Each number is 50 + 12 x the weight over its row's rms, rounded and kept within 0 to 99. Layers, rows and columns count from 0. The size before them is the row's rms in percent of the matrix's.

# layer 3 attention key, 192x192, rms 0.115, rows 72-90, columns 0-191
081:57 72 57 48 26 49 62 60 57 30 38 50 37 47 71 60 69 54 59 47 73 40 37 64 54 35 29 54 41 47 38 62 72 54 38 48 46 54 50 65 48 40 56 25 70 34 34 51 54 62 60 73 40 52 56 63 65 61 51 36 53 56 23 37 45 29 53 50 52 43 38 67 50 47 61 42 63 60 37 36 59 43 55 50 58 58 69 40 46 32 48 58 53 36 48 58 44 31 68 39 51 23 66 69 62 84 55 51 58 55 36 59 53 40 48 31 46 62 52 55 61 59 65 37 69 73 28 56 47 51 31 53 42 46 64 68 64 48 63 51 51 52 50 39 48 62 53 49 44 56 38 38 49 55 58 53 38 30 44 34 59 36 42 60 48 51 64 39 66 51 48 40 50 42 53 48 43 34 31 44 82 53 70 58 33 58 28 42 52 50 60 41
093:63 52 42 63 57 73 64 54 58 49 14 43 50 53 44 58 64 57 57 58 57 53 54 39 47 47 41 48 39 34 49 56 55 62 50 49 43 47 44 45 62 57 52 63 22 42 46 45 57 78 50 59 46 46 52 49 62 53 35 23 56 27 47 61 69 67 54 58 61 42 58 68 65 45 79 55 49 75 37 46 63 43 40 51 62 51 51 63 62 56 30 32 47 61 71 53 58 34 79 45 38 34 42 54 67 55 41 48 48 29 38 50 57 39 67 58 41 61 49 54 37 46 71 23 44 28 43 57 63 48 39 63 62 48 46 40 45 51 43 60 51 60 36 42 50 45 63 28 50 45 59 45 52 57 55 57 77 44 42 46 73 31 54 50 69 49 49 53 51 52 47 24 46 59 61 39 39 62 26 38 38 67 62 53 46 72 44 28 56 48 23 57
080:49 61 50 52 46 46 52 46 54 59 55 45 73 62 61 35 46 55 32 32 59 63 60 26 37 38 58 37 35 48 19 37 57 53 63 29 34 51 40 42 39 51 38 52 47 19 50 38 43 51 42 59 45 67 32 63 63 59 45 57 46 59 48 38 55 56 29 42 26 47 42 63 40 60 35 42 63 56 65 51 42 47 38 47 47 48 47 28 54 30 52 61 32 28 31 66 59 36 62 54 70 58 48 44 43 21 62 62 42 43 62 57 48 54 54 64 56 51 49 64 40 52 59 55 43 54 35 56 42 53 50 63 50 46 46 36 78 51 39 29 36 32 41 39 35 65 76 51 39 44 75 49 55 58 45 70 33 56 59 61 56 42 60 29 42 59 39 73 60 40 48 60 64 31 37 36 44 54 58 36 54 60 47 68 68 28 46 54 46 54 72 56
089:60 41 46 33 42 57 43 53 67 41 56 43 62 43 54 42 36 50 45 56 44 54 47 51 50 55 43 29 72 58 34 62 64 32 50 41 51 26 47 73 57 39 53 74 65 59 63 37 44 64 41 48 44 40 43 34 45 43 30 42 55 35 67 40 54 75 46 64 72 39 59 70 47 60 65 54 51 39 65 41 48 62 57 46 50 50 43 44 55 58 71 55 28 35 46 62 52 41 78 48 29 61 67 46 73 47 58 51 50 26 60 57 44 63 41 54 41 71 31 51 37 52 74 51 52 45 51 46 46 39 37 57 63 68 51 48 47 56 52 48 53 53 55 43 47 35 43 61 41 55 73 40 37 65 48 66 71 46 43 55 46 48 48 42 69 59 65 77 42 62 38 39 78 58 50 42 36 58 47 29 30 58 65 38 74 71 66 31 38 59 47 35
091:46 56 18 44 39 50 47 48 55 41 41 47 51 45 35 53 53 49 40 27 51 53 43 70 54 61 67 63 48 53 53 48 35 39 39 36 36 14 54 25 49 84 47 67 58 58 58 40 34 53 47 33 36 51 69 44 46 73 50 44 44 38 53 41 32 45 51 38 55 56 52 45 36 58 67 47 42 42 60 47 43 46 44 47 52 44 63 44 59 48 54 43 62 55 68 72 64 22 46 45 36 55 61 39 35 52 52 39 59 40 36 60 45 53 68 54 40 58 44 60 64 29 86 69 51 50 49 33 48 85 36 51 56 75 59 37 62 48 42 50 38 36 47 37 43 30 61 55 61 49 55 28 71 66 42 59 56 51 56 51 44 58 40 49 53 46 16 72 25 41 52 58 43 44 50 44 47 50 44 45 37 46 35 48 30 63 38 54 52 55 44 56
092:41 43 43 43 45 35 45 25 48 45 50 38 56 55 51 66 29 85 37 41 38 53 48 58 39 69 67 33 51 46 63 31 41 46 48 46 52 32 53 53 41 33 58 61 71 64 51 47 30 41 53 47 47 38 24 69 59 44 38 48 63 43 37 71 51 56 55 46 49 44 54 71 51 33 43 66 37 37 65 56 46 39 39 39 55 62 51 61 44 56 51 42 48 55 39 50 63 71 52 51 21 44 30 47 59 53 58 41 67 43 41 59 50 53 61 31 57 56 55 46 33 56 56 27 49 54 46 52 50 47 69 59 43 22 45 55 59 47 47 65 48 41 69 49 44 25 48 72 44 68 60 69 49 15 55 55 57 61 75 46 43 63 34 60 66 54 46 50 53 56 58 26 48 51 44 41 51 61 35 51 24 67 32 55 30 62 46 53 67 37 58 31
094:47 53 35 46 58 64 53 43 43 31 20 26 30 56 67 44 56 34 78 34 61 52 43 48 65 55 45 46 44 23 54 53 66 67 42 52 43 57 65 46 41 59 61 30 56 65 63 34 38 59 41 31 43 70 59 49 63 63 36 55 62 49 26 69 31 59 52 56 66 68 51 46 59 53 63 51 54 54 42 52 53 54 51 44 43 41 51 41 67 44 45 50 59 52 40 34 50 48 59 57 48 14 45 34 55 55 51 48 50 49 34 54 55 44 67 46 47 54 51 44 53 62 49 26 31 64 44 80 57 43 44 62 57 47 58 53 46 44 20 65 47 58 43 58 50 50 62 67 62 46 73 62 52 60 80 57 56 51 58 45 59 49 49 38 46 71 70 58 52 38 56 49 34 53 50 45 64 60 17 38 52 59 49 68 52 62 42 25 41 33 46 26
105:66 45 46 60 35 64 44 84 61 35 53 25 44 41 49 66 58 47 66 49 36 47 49 56 44 52 43 49 59 57 32 32 52 66 52 43 54 62 50 42 68 45 37 64 51 53 45 39 24 69 68 43 62 49 65 46 53 38 44 51 45 64 52 57 47 41 54 64 52 36 43 42 53 57 54 63 67 59 59 29 69 46 49 64 54 33 63 63 62 68 52 36 62 42 55 35 66 38 47 70 61 45 23 59 32 54 46 35 40 36 46 41 52 73 38 58 35 47 69 59 63 32 68 47 27 49 57 64 74 45 49 30 55 37 55 50 46 40 43 45 50 35 41 50 63 60 68 62 39 52 59 61 42 45 17 45 66 51 69 51 50 28 68 40 56 40 40 40 55 29 34 47 47 62 39 41 49 32 46 37 61 67 28 54 47 30 62 67 51 45 55 49
092:30 54 35 63 39 29 45 59 34 52 50 52 85 25 62 50 53 62 43 47 54 50 53 39 54 33 54 58 58 55 26 55 70 43 52 61 49 29 21 44 52 47 34 56 52 80 40 53 46 44 51 62 52 48 44 28 53 56 41 49 61 49 51 57 53 38 46 42 52 57 41 63 49 70 56 56 45 17 63 32 56 69 52 61 49 63 60 44 26 71 75 62 44 61 57 52 42 49 27 67 36 59 70 61 69 67 43 37 48 63 50 56 53 64 68 64 43 61 47 45 43 48 65 54 62 62 38 55 41 42 41 60 63 42 44 52 45 63 39 45 45 71 43 32 38 60 63 56 48 65 56 36 36 56 45 56 40 50 55 67 53 42 75 42 32 55 57 73 66 48 50 43 69 48 56 43 47 46 54 26 46 77 56 49 51 39 54 68 59 60 41 26
107:70 68 62 40 28 56 57 32 46 57 38 58 39 52 44 56 60 54 36 65 72 57 57 51 28 28 40 32 69 38 44 60 69 50 58 79 67 41 49 46 30 30 42 48 54 46 33 67 78 58 62 56 59 37 58 74 40 52 53 46 45 50 62 35 58 58 56 44 54 68 49 65 70 50 47 49 33 47 28 58 53 42 74 48 55 43 60 63 30 40 53 51 54 51 56 41 46 56 62 43 56 38 54 66 51 59 58 61 49 54 35 47 52 47 60 26 74 49 60 51 50 53 40 44 59 50 57 57 39 31 63 47 33 63 43 59 54 39 62 90 42 54 45 23 34 34 49 45 68 46 21 47 60 50 51 43 53 30 44 50 53 48 35 34 37 56 51 22 42 57 51 41 64 54 62 47 49 46 57 74 60 45 52 49 47 55 55 29 57 52 32 49
077:36 43 58 53 45 37 34 52 54 56 51 33 53 41 50 49 59 76 40 54 35 63 65 64 48 52 63 29 64 32 51 31 43 44 56 34 51 26 35 53 54 44 41 45 51 74 64 60 34 47 55 44 36 41 68 48 44 43 61 28 56 44 54 42 38 55 53 64 42 44 38 51 38 47 30 53 43 32 46 41 34 50 48 47 53 63 34 42 48 86 66 40 58 53 20 44 70 58 44 69 27 66 45 51 47 49 36 39 39 64 34 58 61 44 52 62 56 48 40 45 54 51 42 45 42 54 48 50 44 59 42 53 70 50 67 45 55 71 44 60 55 58 39 68 43 73 46 62 40 72 51 30 72 54 34 51 75 54 68 52 41 57 45 57 73 46 47 31 30 48 54 51 33 61 52 28 66 54 29 55 20 53 69 70 62 41 50 52 60 38 50 40
097:41 58 36 53 42 44 54 37 44 33 61 30 55 58 65 66 21 51 45 42 51 46 66 68 65 38 42 57 52 57 50 54 61 60 26 47 20 61 50 36 64 73 39 69 52 61 55 45 48 33 57 54 48 61 37 56 55 36 41 57 42 44 67 46 55 43 20 46 54 43 27 35 38 41 38 61 54 44 71 62 53 30 52 56 69 39 58 50 39 64 50 56 48 52 54 55 59 37 35 64 43 64 46 45 46 67 49 63 52 39 49 31 59 51 47 62 37 63 63 53 46 40 46 77 52 32 51 36 42 48 54 42 20 39 56 42 51 53 48 39 45 65 66 61 48 70 56 37 44 23 48 66 60 55 59 30 32 47 51 64 63 52 62 41 53 37 63 78 33 64 49 42 55 52 54 53 41 66 31 48 80 48 52 47 52 82 37 56 39 52 51 66
095:56 70 47 56 39 57 54 47 49 33 33 50 75 59 68 57 28 62 52 48 45 50 57 44 27 54 28 41 50 59 25 46 53 59 65 66 65 56 44 40 35 49 44 48 67 45 36 39 42 69 52 54 55 44 20 48 47 71 45 43 51 60 61 61 51 49 56 57 41 45 44 52 67 71 57 43 57 60 68 54 48 31 66 60 47 36 72 44 48 50 51 33 34 32 49 58 34 26 55 60 50 58 42 55 35 45 48 52 42 25 45 44 48 48 54 53 57 51 47 43 56 56 56 46 39 46 58 45 52 55 61 50 44 57 60 61 61 45 58 32 54 43 46 11 54 15 58 67 47 58 47 44 36 43 43 68 29 48 74 45 46 30 68 46 43 48 31 59 48 42 17 28 60 34 52 39 47 46 54 32 74 68 32 43 42 54 48 66 41 54 74 50
094:53 47 49 45 40 57 27 36 54 50 45 42 53 77 58 54 42 52 73 63 61 45 52 49 59 45 47 31 36 40 62 21 56 70 35 64 42 51 43 46 59 41 55 55 60 66 85 22 52 37 56 55 46 50 19 60 76 40 47 51 57 44 35 60 56 51 43 36 52 20 58 59 61 34 42 38 38 48 65 76 49 35 49 48 40 52 48 37 35 49 53 40 48 59 42 48 67 55 60 37 42 47 36 48 58 61 76 64 64 48 49 48 34 61 51 65 46 44 54 67 25 60 48 40 29 42 49 54 43 49 53 61 41 56 57 42 55 49 43 67 50 62 50 60 53 58 42 73 43 72 72 90 50 59 67 47 55 54 64 62 65 40 52 35 53 69 69 51 61 40 47 42 69 34 53 47 43 43 52 34 55 42 41 58 64 55 41 32 45 51 58 47
103:54 54 37 52 61 45 63 60 26 54 35 47 37 66 51 32 49 46 53 86 25 53 52 56 57 49 44 37 45 49 41 48 63 65 45 52 68 70 42 45 32 53 44 51 45 42 33 55 77 49 55 51 41 33 39 75 61 33 65 45 51 68 26 34 61 51 38 62 61 54 46 39 54 44 44 41 43 66 43 44 24 52 33 69 33 43 47 56 50 64 37 47 44 45 53 29 46 40 29 55 48 59 32 71 60 69 63 59 70 40 52 32 44 46 52 55 62 48 45 67 44 55 41 54 45 51 55 43 49 44 45 42 51 66 53 62 52 54 64 66 57 55 31 47 63 43 38 31 66 57 45 83 68 43 61 42 24 34 42 55 46 23 56 62 62 48 60 47 37 46 48 26 68 43 64 48 45 43 67 59 56 36 39 40 44 46 35 43 56 54 73 69
098:27 42 70 41 40 33 54 58 64 41 50 36 47 42 57 62 61 69 57 53 44 52 27 64 28 51 58 37 78 54 67 44 32 66 65 36 46 49 68 44 56 47 63 37 56 44 44 45 49 48 43 57 53 50 47 38 30 51 65 33 61 76 40 41 33 58 58 74 31 32 47 30 46 63 30 40 53 50 52 64 36 60 47 58 73 43 45 36 69 57 54 64 62 42 50 54 62 53 45 50 39 59 55 47 69 62 32 39 37 66 52 42 41 46 65 35 47 55 38 39 48 43 53 47 65 66 37 47 45 47 58 62 45 53 28 56 44 48 62 43 53 39 81 48 48 33 48 53 50 79 39 68 48 52 51 67 49 56 61 30 69 29 56 56 46 48 41 49 53 36 66 82 60 31 27 41 46 42 39 60 56 44 37 43 25 46 38 47 57 42 47 38
091:64 56 47 33 41 58 46 52 50 34 79 45 60 31 44 45 52 53 46 34 53 48 56 70 49 38 39 50 60 65 29 48 61 44 36 70 54 71 57 33 40 41 47 61 62 33 37 53 54 40 40 57 35 56 55 51 40 69 36 55 33 45 82 43 44 38 62 42 48 53 50 67 37 83 47 51 39 64 59 42 42 23 48 55 46 54 65 54 47 53 55 51 54 37 60 56 37 38 52 58 56 53 44 39 20 38 54 48 55 58 74 52 57 63 28 37 42 39 61 60 75 24 46 70 48 66 32 45 48 70 24 39 40 63 24 44 74 70 53 56 53 47 48 46 63 55 37 48 42 52 56 61 56 41 39 47 49 51 44 44 32 56 41 47 57 53 30 61 36 58 36 68 54 45 46 56 48 40 71 40 54 70 52 43 32 50 36 70 40 53 41 70
092:65 41 47 57 63 59 77 39 57 63 70 65 59 63 49 58 37 51 27 54 54 51 69 47 57 44 66 32 58 55 59 43 33 48 48 54 55 54 50 45 54 58 43 59 47 45 55 52 70 45 37 54 40 64 41 49 53 26 48 67 50 44 71 46 31 51 35 45 40 38 61 70 48 49 20 57 39 49 61 59 41 20 51 63 53 62 48 54 71 34 41 56 31 51 55 48 52 62 44 75 54 51 47 46 65 44 54 40 69 53 76 46 38 34 21 58 49 43 40 37 71 59 52 84 55 54 49 41 45 51 35 52 39 32 39 45 62 58 64 39 55 38 46 71 40 53 41 34 37 15 61 70 66 62 59 39 53 62 35 54 48 68 51 54 45 29 49 68 41 61 50 60 60 51 50 42 59 62 65 43 64 40 64 37 36 56 38 49 55 58 50 74
094:32 45 41 37 50 36 49 50 52 48 77 60 48 34 53 42 66 59 50 52 33 40 41 60 45 55 63 75 34 53 49 54 44 31 53 46 62 43 51 53 47 71 37 52 35 76 57 74 71 42 49 34 42 62 61 67 66 61 59 69 29 56 40 38 54 40 46 57 73 77 48 53 36 41 60 54 38 34 55 34 48 65 47 49 28 59 55 59 45 52 48 50 40 70 42 38 34 33 34 48 42 59 71 53 65 48 49 44 78 59 36 54 48 43 56 29 57 66 39 41 29 48 52 35 61 69 62 50 41 53 38 25 54 54 52 55 62 39 46 42 35 70 54 56 29 41 59 47 64 44 52 44 34 28 61 45 43 52 37 38 45 72 57 62 73 33 36 56 49 45 31 56 23 49 59 64 50 56 44 58 49 58 71 48 45 50 49 60 30 50 45 29
# layer 3 attention query, 192x192, rms 0.118, rows 73-90, columns 0-191
098:43 78 47 67 52 39 44 40 57 58 62 31 58 41 45 55 32 47 39 38 64 64 45 54 59 55 52 55 63 46 49 59 84 45 66 65 36 41 27 35 25 54 50 32 60 48 40 43 36 13 71 45 24 55 47 51 62 51 61 47 50 42 64 74 45 47 62 81 42 59 55 68 49 47 32 59 40 35 57 60 45 77 56 39 49 46 34 49 52 48 48 30 36 43 35 48 34 49 41 44 52 37 43 46 53 50 61 67 46 38 38 41 63 60 40 50 66 60 38 32 43 46 43 54 38 62 34 39 39 53 46 57 59 47 70 37 55 48 46 60 68 63 56 46 46 49 41 39 57 55 35 51 40 57 74 34 34 59 64 47 56 52 31 50 37 60 43 48 68 70 36 39 63 49 42 65 53 40 49 52 34 44 69 55 71 51 63 45 74 37 61 68
092:52 55 48 59 37 34 65 53 44 55 76 56 62 53 30 47 56 28 67 57 27 64 43 64 40 50 60 64 52 37 61 44 56 49 50 29 33 46 65 53 60 58 58 71 27 44 72 55 60 51 49 37 31 48 67 35 51 50 51 78 43 44 59 56 42 73 48 68 70 46 41 46 43 39 54 72 53 59 52 66 49 41 45 65 53 60 41 70 40 91 32 46 37 62 44 43 69 53 50 52 58 59 46 28 69 37 59 71 45 51 49 46 45 71 56 45 40 51 58 22 28 55 48 47 64 60 49 65 52 43 27 41 50 53 41 43 40 66 42 47 66 72 37 41 44 31 52 76 61 43 61 64 55 54 39 53 40 40 48 46 48 60 65 58 61 48 44 57 40 65 51 44 33 52 46 39 40 52 41 40 51 30 51 50 49 58 26 45 73 42 41 51
098:57 46 54 39 71 64 38 48 52 53 51 66 50 65 25 67 52 71 54 63 75 53 41 44 43 42 66 50 30 39 40 61 49 65 41 38 44 59 29 46 42 65 53 52 60 60 24 67 27 18 45 68 60 66 56 38 73 62 39 43 54 60 54 67 62 49 55 66 39 43 36 41 41 35 30 41 37 31 39 42 50 90 56 36 61 45 48 39 66 53 58 27 31 59 63 43 43 52 56 31 28 41 35 64 48 29 50 54 51 33 32 50 61 44 68 41 52 67 58 47 47 60 48 58 47 75 58 44 49 59 49 57 52 49 58 41 40 48 55 58 60 60 65 45 42 51 57 32 56 64 45 30 61 49 72 42 39 49 56 37 72 31 47 50 32 57 56 34 49 68 52 63 47 56 53 57 57 42 39 37 47 65 52 54 57 69 46 56 64 44 49 49
094:50 42 63 58 48 44 52 54 53 43 72 48 51 48 49 44 63 49 48 35 47 50 40 56 51 56 48 47 55 43 65 26 62 54 81 79 52 47 65 61 54 50 45 37 40 61 59 51 48 57 36 43 64 51 44 47 63 40 65 37 58 55 41 53 54 53 52 62 47 46 68 59 66 52 37 61 71 55 39 37 61 66 39 56 51 57 40 65 59 37 43 48 62 48 42 32 35 81 73 56 25 33 20 38 53 34 26 63 31 61 49 26 69 50 56 57 63 43 62 29 55 67 50 38 34 53 29 56 59 54 50 52 53 32 70 34 29 75 52 39 57 59 58 39 54 51 45 25 60 55 47 39 59 29 55 54 39 56 31 46 61 43 59 45 22 32 47 33 30 63 40 60 30 43 34 50 55 51 38 38 53 53 53 44 45 46 42 41 54 33 69 61
090:58 49 48 65 67 79 40 39 58 62 42 64 33 40 49 41 62 57 49 52 47 34 46 63 67 66 53 38 56 51 26 66 48 54 44 60 53 39 42 51 50 61 49 30 35 71 46 49 52 64 42 65 43 52 47 52 53 71 21 32 56 60 39 41 50 48 58 26 51 27 33 49 12 56 46 43 49 45 21 25 26 50 61 38 60 30 48 42 56 60 40 39 54 53 44 64 49 54 68 61 52 44 64 52 43 42 43 59 18 60 50 57 45 58 47 54 55 55 44 40 66 56 74 44 41 56 40 46 31 37 60 58 55 56 46 16 41 66 58 47 51 50 40 45 66 58 45 40 70 45 39 37 69 73 60 34 37 56 50 53 24 62 44 36 55 51 61 39 59 60 38 66 56 32 46 49 52 60 58 42 51 47 52 60 48 51 61 29 39 57 39 60
084:55 76 43 27 71 57 46 53 62 49 63 59 61 47 61 45 59 38 45 32 32 65 44 47 47 67 44 49 65 51 51 73 67 50 70 66 45 40 29 72 40 31 63 63 53 50 46 36 61 67 41 62 67 39 37 69 63 30 47 45 39 40 80 55 54 39 50 51 40 52 49 58 42 45 54 57 48 44 64 37 53 60 40 64 41 60 37 46 41 49 39 38 39 42 52 64 35 34 63 53 30 50 34 46 39 64 51 43 53 63 33 46 53 56 45 36 66 49 14 59 54 45 34 72 56 48 37 41 53 52 41 38 68 51 63 47 64 48 34 72 70 49 33 37 13 37 36 55 51 50 38 36 45 67 50 44 61 53 38 43 58 27 59 57 58 34 48 46 59 62 60 44 43 65 44 47 59 26 49 48 55 62 42 54 41 71 38 48 40 64 48 40
101:47 25 36 40 35 47 56 19 61 56 51 44 49 42 45 41 48 48 53 42 37 45 59 38 67 36 41 55 61 44 55 32 62 60 48 32 70 55 41 83 53 34 60 37 39 55 43 46 76 67 56 62 60 43 69 56 46 41 36 56 57 50 53 52 71 58 47 41 53 35 40 53 38 66 51 47 46 51 52 47 65 73 56 60 56 60 45 56 62 45 46 49 52 50 34 43 66 73 34 44 41 60 26 25 42 47 45 39 44 56 64 42 39 43 64 33 55 47 44 39 51 55 34 65 64 71 53 43 42 52 56 38 51 61 35 61 66 63 63 48 41 52 34 48 37 75 36 54 24 39 43 58 36 72 52 53 68 43 41 63 44 63 51 63 37 65 77 51 71 69 61 67 59 45 58 66 63 49 67 75 28 53 60 45 40 60 43 55 42 69 61 53
091:59 46 30 34 60 56 49 44 48 30 50 60 41 58 48 43 41 47 53 65 60 33 38 64 61 60 42 75 45 38 52 39 51 43 51 38 38 66 48 59 56 42 57 30 69 73 39 57 29 49 31 44 50 55 69 53 55 51 39 56 35 67 51 58 49 66 31 68 46 28 65 22 44 42 53 51 60 37 83 74 50 46 60 41 41 57 56 59 35 45 74 43 39 71 35 60 47 63 58 40 58 48 31 60 39 44 71 53 42 36 39 70 61 62 40 49 36 41 46 34 44 63 56 50 47 57 56 56 72 44 45 46 65 50 44 34 63 56 59 38 50 30 64 51 52 44 52 42 38 42 68 51 47 61 73 55 55 70 57 52 70 70 37 61 55 54 73 40 35 46 48 44 50 44 35 40 45 51 31 41 46 55 46 48 55 81 34 34 71 42 45 67
101:38 53 49 60 56 43 39 48 50 41 57 65 58 56 42 42 54 37 43 61 67 69 54 48 66 62 26 56 30 65 50 71 46 33 29 47 35 34 53 28 48 59 48 28 46 35 69 47 47 28 47 59 45 47 56 44 43 62 70 43 61 63 48 53 57 50 54 49 49 55 56 63 43 41 53 54 60 19 55 38 19 64 37 38 34 59 61 30 55 46 39 53 45 36 52 57 70 53 58 58 63 49 38 70 38 48 46 46 68 30 52 55 57 48 25 56 45 69 57 56 54 26 66 35 32 28 36 21 52 83 44 48 57 51 54 71 42 62 43 36 53 52 56 49 44 64 64 52 45 53 46 59 66 56 42 36 51 60 75 50 53 43 47 52 54 68 60 52 77 36 37 47 61 61 66 44 49 48 46 42 57 64 57 71 61 42 62 70 48 68 39 48
098:67 52 51 54 56 62 54 24 46 58 60 45 34 56 44 55 40 52 26 62 64 23 46 58 55 53 42 59 51 50 54 13 54 40 60 61 57 64 76 61 62 69 48 47 42 51 51 59 42 56 27 51 52 49 36 38 52 34 34 68 54 72 46 41 39 53 39 25 43 35 56 55 45 33 48 46 41 58 41 22 57 43 49 46 40 47 57 65 68 38 61 41 64 62 54 66 44 72 54 42 55 61 63 43 50 47 20 58 47 69 49 51 48 49 49 49 38 53 55 43 55 76 53 47 46 93 62 42 59 46 73 67 42 57 35 47 54 47 63 77 31 71 54 43 57 44 52 53 53 48 42 27 51 52 65 50 50 59 50 61 57 72 45 55 42 56 48 44 29 58 38 35 44 16 58 46 44 60 52 45 58 46 46 51 30 55 54 31 53 48 65 62
096:58 52 67 56 35 36 42 51 64 57 49 61 67 55 66 44 48 45 40 64 65 59 40 35 42 48 38 51 64 56 59 40 30 60 79 46 57 50 65 29 52 42 48 28 42 55 41 67 66 46 49 28 42 60 49 41 30 53 50 57 48 37 40 52 51 48 47 67 33 62 52 54 72 57 44 59 33 50 51 50 43 50 42 43 58 43 34 40 23 42 46 64 44 49 29 85 48 47 61 61 51 53 59 34 54 29 84 57 46 60 56 45 57 47 29 58 42 32 45 63 57 40 69 34 58 37 41 56 36 67 51 47 52 70 56 28 69 74 49 42 38 71 56 50 57 61 46 47 58 42 66 48 49 45 28 45 56 52 29 55 50 89 72 36 45 52 45 47 47 50 45 45 39 57 57 47 34 44 51 58 22 36 23 44 61 51 57 34 60 41 48 51
099:31 44 28 51 46 35 40 36 36 58 45 54 63 58 47 46 59 47 72 55 46 67 59 54 54 52 59 55 54 41 44 77 39 62 40 37 41 39 50 41 43 36 56 47 25 64 56 59 64 58 66 40 32 49 63 60 56 61 57 40 47 31 47 50 71 70 56 62 45 45 35 57 20 49 50 60 55 40 37 67 32 76 62 46 59 66 34 65 61 56 45 76 44 54 44 35 67 70 48 48 39 34 38 38 35 49 66 46 51 41 53 41 46 59 45 40 47 53 57 45 57 49 50 28 61 41 45 52 57 48 23 33 61 53 57 29 52 69 36 49 64 33 35 51 44 64 47 51 40 50 72 48 57 56 37 38 53 44 57 64 48 41 55 52 47 46 70 42 68 66 66 63 53 58 31 60 62 36 35 62 41 38 58 44 82 55 45 30 62 51 14 49
090:39 63 66 55 46 56 61 42 68 30 65 58 59 29 51 51 55 45 54 67 56 39 59 68 41 56 50 56 34 50 37 77 30 62 43 42 46 34 33 52 48 48 67 52 20 40 45 59 21 36 33 35 61 57 36 56 35 65 38 53 54 58 63 65 54 51 62 56 55 62 55 39 39 55 34 52 47 51 42 51 43 46 65 68 67 41 46 47 64 68 41 44 51 40 62 71 53 31 47 54 50 35 49 35 49 51 59 57 54 56 35 34 29 51 41 33 53 65 57 58 66 45 66 44 77 49 38 34 38 57 45 61 65 39 59 25 63 49 50 47 52 64 47 54 52 68 43 63 66 40 50 43 67 69 44 37 50 52 54 38 36 53 85 46 59 59 57 47 64 69 34 52 49 43 47 65 34 73 58 41 17 66 62 51 39 54 44 49 51 69 39 34
108:30 58 58 50 58 39 47 41 53 70 26 50 71 57 57 54 35 27 62 52 82 56 54 50 39 48 53 34 37 50 49 70 30 60 24 57 47 45 51 28 49 48 57 49 46 42 36 43 50 43 59 57 52 56 50 37 52 61 63 47 67 47 45 75 47 49 51 34 56 47 58 77 66 40 39 46 61 61 46 46 47 52 49 44 58 62 42 57 54 40 40 52 68 42 39 77 69 71 46 56 54 35 69 64 41 36 60 32 68 57 43 56 59 34 46 29 28 49 60 52 89 32 70 37 59 49 35 69 48 67 54 42 56 67 49 77 60 48 48 39 63 49 51 57 48 47 30 63 36 42 53 47 47 49 45 61 63 60 61 42 54 48 47 39 60 73 40 61 51 48 54 64 73 57 37 57 55 55 63 58 36 66 52 64 63 70 67 59 57 55 41 38
095:54 46 43 56 75 62 38 58 29 58 27 58 37 71 35 44 54 61 56 41 29 30 48 59 69 65 48 66 39 40 26 40 58 58 40 50 34 48 33 62 54 47 21 26 28 66 65 56 55 55 47 47 66 61 56 60 70 55 45 43 49 35 47 53 41 39 52 53 58 40 63 68 57 45 66 40 65 51 56 38 68 60 46 47 36 51 66 53 70 73 53 62 69 62 72 45 52 47 50 37 54 58 49 38 52 49 41 43 47 59 51 51 46 69 59 61 49 54 53 54 48 64 55 62 26 24 39 51 62 41 33 52 44 45 48 36 54 64 51 65 42 42 20 41 52 66 27 41 33 30 66 61 43 42 55 38 62 39 59 56 51 64 45 54 69 49 34 43 38 42 30 21 31 43 69 47 47 53 51 40 44 50 57 41 55 65 60 48 44 33 47 61
097:41 40 73 60 38 18 56 44 65 63 47 54 49 32 65 48 74 65 46 47 57 74 46 39 48 52 35 53 57 36 77 27 45 47 59 26 63 47 53 23 60 71 42 40 47 45 53 59 63 64 51 47 61 55 50 55 43 55 55 51 69 51 26 65 52 55 46 41 49 60 44 48 73 40 49 45 53 54 34 41 34 29 30 54 71 40 41 55 58 37 48 68 59 41 36 32 67 67 27 48 59 48 74 58 64 51 52 40 58 64 52 62 53 34 55 36 62 42 59 38 65 56 64 40 61 48 57 48 35 49 53 60 43 50 49 45 22 75 51 28 44 59 73 49 47 52 62 50 46 54 66 51 58 45 42 38 50 54 34 64 80 68 64 52 38 34 64 40 57 49 54 59 49 55 40 44 69 47 39 65 44 24 35 46 54 42 45 51 42 54 47 61
096:45 46 74 64 48 39 46 57 61 47 50 47 64 42 76 50 25 38 47 76 77 60 56 56 55 29 58 31 43 41 49 48 45 53 62 56 48 41 67 20 54 60 35 58 38 43 51 58 67 34 66 45 46 55 53 37 44 57 43 45 53 55 32 61 54 45 52 43 41 67 56 42 58 45 50 26 49 67 33 64 47 36 29 59 59 41 46 41 56 53 49 50 55 37 36 61 64 36 41 51 59 42 82 57 77 39 55 65 47 55 57 63 62 54 42 37 59 31 62 71 53 38 53 48 46 60 55 57 25 53 66 53 43 59 38 55 42 50 58 36 62 76 75 59 51 43 62 40 59 58 52 56 60 42 37 37 48 48 58 50 62 91 53 50 60 66 36 34 69 53 42 47 31 43 50 41 30 52 36 50 47 23 39 48 45 49 50 31 59 29 49 50
099:61 51 43 66 73 52 51 63 53 54 40 33 57 65 58 59 51 56 41 46 31 51 59 51 53 52 25 39 68 47 58 50 49 36 54 79 49 57 58 52 48 55 54 53 63 82 14 30 42 62 29 53 59 42 61 46 53 37 60 23 70 57 35 66 36 55 42 41 50 36 53 52 59 53 50 62 45 55 54 50 32 29 37 32 51 52 50 38 36 29 79 29 60 54 37 53 47 59 72 41 53 55 55 75 44 42 44 37 40 55 48 60 52 52 61 65 41 47 24 58 53 55 55 27 59 44 49 57 59 37 60 55 47 68 68 71 45 47 53 49 36 18 56 63 44 33 52 42 36 78 43 66 48 57 64 55 60 45 50 61 52 46 57 47 50 36 58 68 52 41 49 38 75 38 36 52 46 62 55 35 46 51 42 56 38 74 56 46 57 37 56 35